python train.py --n_layer=8 --d_model=224 --n_head=4 --n_kv_head=4 --head_dim=64 --d_mlp=576 --vocab_size=7921 --activation="swiglu" --norm="rmsnorm" --norm_place="pre" --norm_eps=1e-05 --positions="rope" --rope_base=10000.0 --rope_fraction=0.5 --qk_norm=false --attn_scale=0.125 --bias="none" --tie_embeddings=false --parallel_block=false --init="trunc" --init_std_qkv=0.0559 --init_std_o=0.0559 --init_std_up=0.0559 --init_std_down=0.0 --optimizer="soap_variant" --lr=0.00543 --lr_mult_up=0.6 --beta1=0.95 --beta2=0.95 --lr_head=0.00823 --warmup_steps=200 --schedule="wsd" --decay_fraction=0.933 --decay_shape="linear" --final_lr_fraction=0.0 --batch_tokens=65536 --seq_len=1024 --doc_mask=true --train_tokens=179500000 --steps=2739 --dataset="wikipedia_en"
Each number is 500 + 40 x the weight over its row's rms, rounded and kept within 0 to 999. Layers, rows and columns count from 0. Numbers have three digits each. The size before them is the row's rms in percent of the matrix's.

# q: layer 5 attention query, 256x224, rms 0.0845, rows 118-127, columns 56-111
# k: layer 5 attention key, 256x224, rms 0.0918, rows 118-127, columns 56-111
# v: layer 5 attention value, 256x224, rms 0.166, rows 64-106, columns 56-111
# o: layer 5 attention output (transposed), 256x224, rms 0.149, rows 64-105, columns 56-111
q118 118:446476496557502403479501550423405513506455471486521479524563536497500469495451485508477478469517581536464506524479546465582468502537507452497455502495488518456496496427
k118 122:472466401592463418460465527441472561549483559510474528511489420494492492485480535497476559488483521604533502493488527495472531514511543463572516549514517488492492462505
q119 123:549514533484481467478565467526556465454463566497508567492485491455577505528570482410481411501480495473524503527475468428505523504517445505469466464557521497466462529550
k119 129:507455511542379380470460485477524451471493569514532486526533429533529535512442488503501507489473482427572501556499492482504497454498554468499548479527552533479493452604
q120 120:509512503410467562525531593550531537538487478539478532509486526443518528502468487485447518512526549492475511467494530519608489510522508521514536606515457511457447521495
k120 129:518510495476401547514487501426460534559444480493495461472494496471472595508475500530466493515493422461532508530559494479610488475456501514513501568469439564499465530555
q121 122:410520503426500513470458529481528526475516497476517525455455486491463506462511540473522476550510478532534500511554484553475510451493578504466426486576425553523540496540
k121 129:433531503421543464490472503521521511487562563543552524502511563513469486492535559491558464575490463504539482488527491538485455433555493554445475544432526533546495530487
q122 124:424480526516458452523581496506480504481503484481514516515463536543477494447487490511478483542436476539468469515516556523464469521469479506505501501476496496458565483521
k122 124:457505497493553549570513476524454558460487508417502446502476536571427489495508508420527578488488417494532457602491540533529494458529507502515518476542518480427498512530
q123 116:532455476535508459470546530415496520523485549488493411462548442457493471492461480440566456500443548429559514466402490525496512562476481473487457519501572584440458594550
k123 122:568479476511517504518541536480491449556479443453453518454539495498463489475429538504582544504381497449561547502457516499547521528530451437460492550488532539499524449519
q124 119:472580480481451488508490443462530508574560527542557470468528520471535466482521503458444549425487474531546538470544489464525438483517492483508478528451613556426504395448
k124 126:460565532470503516480470531507471548500454531480533513482515492539541457443527566566447507405538423442452503525543516508525546498451532538533574518426498558491467491538
q125 126:571518570474493460528528538542501603493473513485471478533506538482505494529506484477471550500522500503499523520591532534499484499530577415466441562523463545518498444489
k125 129:501484497488517535513506524502529562526500479513432539530566552500531432502392512475476511483501533479515451497579533503460551467545518504484445459471466516507548553487
q126 118:464473491437540511465510562499435440513525485487533474544524506459436491433448480558508495478517539464457424452520498493419512446513506514517522428458543532555471561494
k126 122:467517446458564507527541559479514522531509520471495471482546564534479527556488457534412509470501525528453531468517557520513484523510456539516476518510501590538499510501
q127 118:508498440553493480516535538444571503507455535473517458458471566530500441497457446542463501430517517493458443461557533490422500513492585572533443486569457562508471418559
k127 125:504527538514562463464544551568526602516538497507477437458472486564479523494484434518569478480522478592510491498539568501478487461499569543493416473581443559544483462500
v64 122:524532527514510585490493410496488511489550592495548501447441499535498517460460515452430474549513471503518518503499491533468532505480591524497438527446548470475406563499
o64 117:494494511479476452519502538510510442422528595540405491508529534453551555519489500546523484558552505448537478495428500568571509512468486478425533503502487451490550487493
v65 111:533490483475514523638483513472468435492496481521593466554540472479470476513531507453468519589508507503507525495573511471517480584478391504473449598488478487407547546459
o65 109:511509557426498529458468494506525478538467446497436459449560525509477456503488462504458470470517505498470495487485516441586567553561526498479514476517589498571500513500
v66 118:459511439474452491509487583525481464507501511494486562471479517452454539485493529558467527548524460472425515517444530485426481548556505497470516504505497434457518530539
o66 112:518557484537503410424541496507525488477434529471548455467510535529516542451562533505531527470584551460528474504490493525533547541493491492497502461503490465574552445504
v67 117:539478502470472456540493512489457534476500475491502500456475522508548503529451594501507569567425477616502504506513489534449513516445474553565456473482497554445525537481
o67 110:454506506485584531441490479472547488461481453457536542505555470574477486541480550402484527462470482519505517440541437427613507485546479546476528515507521447471532439491
v68 118:544420516560468474480528495473547478514470455502512446476488435430541537471467496518471472525490524527518461498576506503493450462442503468446509555523575478476457527456
o68 112:526619447510529516579510496531451530479483503533498522581542443521499445482523507492526517445478499508495564529568516509531554480483437538530456511480457499509577463470
v69 119:461467478465459494559480488544470504481522530464479474502413517449538490454532462541537550496460518419498431562472461469563479514562479584490505508509465489499477515491
o69 115:547568519536460430414519434459524493516545468534503480545488573461431483559464483489441518541484580520493523516551528534525515500467455468504480474504505484497534536486
v70 118:445468487495451550506499509435512537491515534495463463449497513510516450514526481490507478548541476524523422507460544577546521551533498530523516489452575562434487470512
o70 113:571495494416512397471494499508550499512498441504510523516539474498500550529465522478539520475562493533509477440488496456452479468555479496512563521484490477521597484570
v71 116:487469497534501545582503570566504527471506446569524501538469523501492477523571527495568516483480540499498539561528490483470465526405429572496594553503528528477511500465
o71 112:539468495536534550516413485518524417577437498458499606533567486539507517468462486493545414527463531474469493507468543434533490508504564470517484510527453450508523450436
v72 121:589540521562473534503492492472485557485505509506466368593520456497498425534538546459489415522502509484465472433432490473526525510585539489476505500517490577489498459487
o72 117:466431563499477502482546526577521522421508480486527586479543450496487563476499497498506603500530484515568441537565499583399518488502494566506445538475480513530558485501
v73 116:540497603472427541466462502561518512545454564513453479484498499538478489554552560519444461529503487447499415516534478540503506574524493548499476442510489468507572490474
o73 113:519503484571501553486482525514502512445483457502466523492483433505476454509505521440499507578456508486522515456475458470442420461461530569487559531521503574509483458528
v74 117:501505501511509522529501538554492505458478612475553499496578526475523516562515523462491482542503522478509408538512436433543511441560542488520485485537580493534508516463
o74 115:444498582481496465523495460438494531419498520505490520497462507429491421481531539439503518571513468486487537525446492495460503509454552444538518493478484471459477526503
v75 111:530426507450511510453558457585530523525463462533490485503565502520571524541458501475510541480578499516559487505510443493553490492503461455499480493532483561529499548562
o75 112:430502417545502481574529488516530455374520554471512473555485510442478394464520486530478485564479492497409519491562474447445444469562544464479459509481505522511474457465
v76 120:493474545474441369544514559483494498497460567533430538564509493534501484474527475467555475547463507528539557493509507487523531422485554437541505543521532542482513432475
o76 113:424543542574523530539499468594552495525474482440549472427551515452502522501543436496557528487465459481482493537571545579538455559463487512483500471477462476495514496572
v77 117:482513531517496490525447430514545519529518546440513500554510493489519498544450530541484518506416531451490455518523536459538498480480521519458432491480465492454511472515
o77 119:488474544501526500409454538450451528500495462442518520449508488510457464444491492468458510475543507504437527508418513500508456428433446476489499489469460516480535500436
v78 117:500462444475379500495484530412452533424543517513534496478576555536583479469522457533490523574457520428448475483539503487520569502466421487422504483463461495527527523549
o78 113:510492475463537502567461494505452466512499503438425500450464517467452446533480511483446523498478550456580494515528488570420497547453552565516564474459511531537530512506
v79 121:555477494549442491512499542525437411559555530508491484481483513507473505476512562496501497495580478494559560510431471553473518445492494553483532479505493519512572503558
o79 114:470512509449508467536510436491505494430583514512566526536501566567520437486432465458492524505484556460488496563522517473494461513552479490469511529533538513406486490452
v80 118:483487550528527477549525493443498507515511415504536488452481509440539521481449456502500516495475521473428512483588483541472503480490502478464537428428536491495520537511
o80 116:453473463493463430542544511525484459470566525500508457498488471525503490504464503379388507479495521509522542502508517457434509465514434515490458433553539468540467509533
v81 114:560509536459476554596582477476477504501499573467490521483535519526458446456445478475441599580471579526498537478508539452505493482433579450510488452505568487507474410500
o81 110:505484478530522567458482450559505560501429539490498436513475492470512468439487518527580501444507557523539473464501507483462551539490483519457497482532522492489497570543
v82 118:491525545502489486519461471492458552518557496543511498478499466494458536530510528495535538440472473535534496467482517513489465476552414473468468472472516543475523463510
o82 113:438537485528526492561514563448544456507427574457433528584506543460545521490477490468474591459618486512438429500494462564504475559493530531480526487541495436519477520430
v83 116:443499527435576440497492504449469481538474501546468506487542499450488474472561604515455448455453487540475557499532476513556537505491453450413447430505474507461514408479
o83 111:440495455521412542508513499560453496568464474495520536466468544526490521486522510509539484550504520532505445502458545487525436439612558537455509616526546466560523559452
v84 116:456546456459498598400482475488520493468475481550489450514497514513552471509531462511512478511556390529486504532437541469493602498465433498508494510542525462427544450534
o84 109:463477590516521515554486453484479501525540490476533405499499524495499421535523516497478461524560509562564457474552462549541418538516545449537510460453457554557418496571
v85 118:505472418558515524476432513488504525512493542437546488408465523495447514509537492516551487507472421460486435585432553428484510542479515517481474542489565430534481552492
o85 115:482534518520535518499506517497491541542486418490438510528530488494528497471523528506511520545570564494509553463534446576592415484469535506552532548459516569433551509539
v86 116:500509501537498494562507550498490478462543528493474546449498551440523526540528500531482576513502551430513472515517570472523445475524511443564460492566487561470469523511
o86 111:572517526454509627456458525453505435465508418523406441546569496508547413503544511481546456523469482536551545503642489477433446449510467549416504527431520495489509467495
v87 118:597438458497535463524590496449553483499478497521545497566561504554452546545473465485438492456511527497438497476555546490449541536428449454487497543461477472446480461414
o87 113:411508554542480502484503467443521479593570502491410575527454501434534464509497456532503498527579505425529446516465518450555534469557589540491393461533482507511585470523
v88 120:455468498528507503522514494447393460461563523502497537470525450489479409469494498453507494475465491467495489514499480573493536438484502395457442510541517525549479558541
o88 117:492520513542505518458490514573495448536540557505565543438503544496436502460437487489503454514568507524550488459550473521444462545504440510506519479442541449439497473516
v89 118:527482461445519480449540515504485524472445467523529542485460570510491512505474516520628493480527510438545501552508528468524532504515482538484523544467478541435453464564
o89 109:459516505535512451556491452507465417549477480466510492527573530531496451475489503492502574517501473461472507492475484535555519506486574464487506438530478445517485483535
v90 114:526590474447451426478484494453488531478495541461546472493457504464468508576548386498438485471422500530483494568500531572488523543476519507467485507454502430523513462477
o90 109:514499453604464593555555422509502491453560527523459495477486495496597465501505489500481507491550544523518542486539509554474464399509544517513464506452470519472489543438
v91 116:525445569504474483524463521450486524391422507491557513420532526511573394510499473487520483517580461508548523503436485467516444565461473489501485490538481485499522421557
o91 110:564564541541565535474596445439475454564538494492542481536545567500482517512465493528434508496543519584507455560554532543508474536537497527527468480512491571524517455479
v92 120:544506517494491469597522490468513569491516454450455475505518477529475498486486565450510467510513475421502482454451487536511555587492533540449552500492486455536533483601
o92 111:454495475523573504446420422478474541560533497543499468505497458550486494462536494434518508555526460543513561469504527438507454460483494480502451465556479448524475525382
v93 113:508491503583555480521519553515548480537508415485465440456536590513489519509596554502464523547447514524528520504507526452514515469518565458514484554460470578537554456489
o93 111:483509584457521546600487573553472505550469467552504547537459449439521463538486495535548474498527469499482495539510517516443517407519454477494497466519496466484504542482
v94 123:466425536514530504505454536545527482550487503461460584484539488554562515515557511529482471514450468494464515486545582538480523510520492504510489515514444526501439492524
o94 119:478490493498510519478459517436500541522496556476548436484498480427570511496527447458501500545546534479480535482537500449498473435463464482532528489476518512509565555483
v95 116:419472480494524506396502509448532507489498554514516545537456576493525524483446461470508482526505416459516446479444562572473509504487476526507508548494536559573410464543
o95 113:541436506462468486523510490540454429576464499534499522498489475516443436477548460491496543454555551457500441442562492507437486451502497530476426482507551480489460466500
v96 118:466553494546508404488451471476522470473528538496454513493533527523487504484535447490489486531459466536474561543488490451518519513581505548489451536516482577495527552520
o96 110:488507490514487602523503442499517510532490504491491432515552431509357493541525537515489482477567506498518489472478519489509560441486442518522532483521502422504526483512
v97 118:476439434522525479503535491476560485554463484524546476453548519551531504498452499503486454524449570511499535544483455532543538465554502544593506517488519497396441485513
o97 116:473430577569441481472488463442574488550528492463463456617493501468493456488494575489560445506471473550494511534470512459496506490542529496452523511545557477535490485490
v98 115:579465502614513476468482502526451471512454461397489494435420470501486469489515461457529451483547536531459477490473518471537516530498447550530534503528504487505457493537
o98 111:400499495456532541477502527509502448497515499534505594514445465453464549434564471517447518537519555520443473519570465446495555483472496460468534482517544467528486505494
v99 118:563486447505536592451416501432490505411458486506503546561482509478516546466429462503559466473521488488508532560477571527476469539517467443478443504572432479510455497490
o99 115:480568453520505465522531451446428486579451460527473546402529513457507434548520499414514480483487512539561540476493494456459534469517501500600561523546485547466483455522
v100 121:543515528531528491527484500513521457521441479546515487473474563509521534523443500516440559599541548496525544498435537499463468532442495486499453501581445457490440517436
o100 114:464499465479403473478473503504537488447524529452464405527494484478434416505437519511561568551506496498503482515512544523509529504484480513508521524447538556444523475500
v101 120:563463508540462467450559483513525456562526542476470421498537533490500490560480496501545484431459479483524497466506534507460424577516492481458518480546551578446560487486
o101 116:496490517429498499498550465432492495527506559529524562520512371495546476515592454563478492497502470541518429439468514498481505575468507560486448452431466479428494479533
v102 114:459523557499601479431481485468443520483487507508488537504511518476482562486391526470573454510546538504368484455466413473512478539540483486597510457508524530534573443448
o102 110:486535492548434466518485484470474416442497539363533448507471440490495443516556556517471549475424457517576476548510553464536515545470494491493550526513466477465504491511
v103 116:452442512482542464502513506458465525542483510462473569538496569556496537507556492494579516494498563537478468482514504484516511549440532493464573524541515471485486481499
o103 115:449522431523511453508488554509496555529461434536500481522509473485509451501458503548519472414483448438510586481468471541517513441586495492505498541484486542482493473569
v104 120:481551437474527492476455512464461492568504446544490494615479535447577502491541496533520438520493574420524499555458490508562569498512548537412509490511558508436500458510
o104 115:427516518548454516547552509494518439485487414433496493550418437503456501520484521462528463471541522517516417547528510513513548491502456558465560537543537575531547574516
v105 112:529418506535547471575470502527463484497450558509478440489475502432470525469550556541440474539484537470500520427438508504505372481481525502487497452482499461464524498498
o105 106:459537523497498584435530470473527521474488513450462533544503523498496541568518426479441531484466477536534510507436484474475519546495472471521400530477496530519523543513
v106 113:545483527553510525583525546476502600490537517478460467571540481486494483473524496525552485475513442581576439547467477509506450509512360512477508471522527491520489523551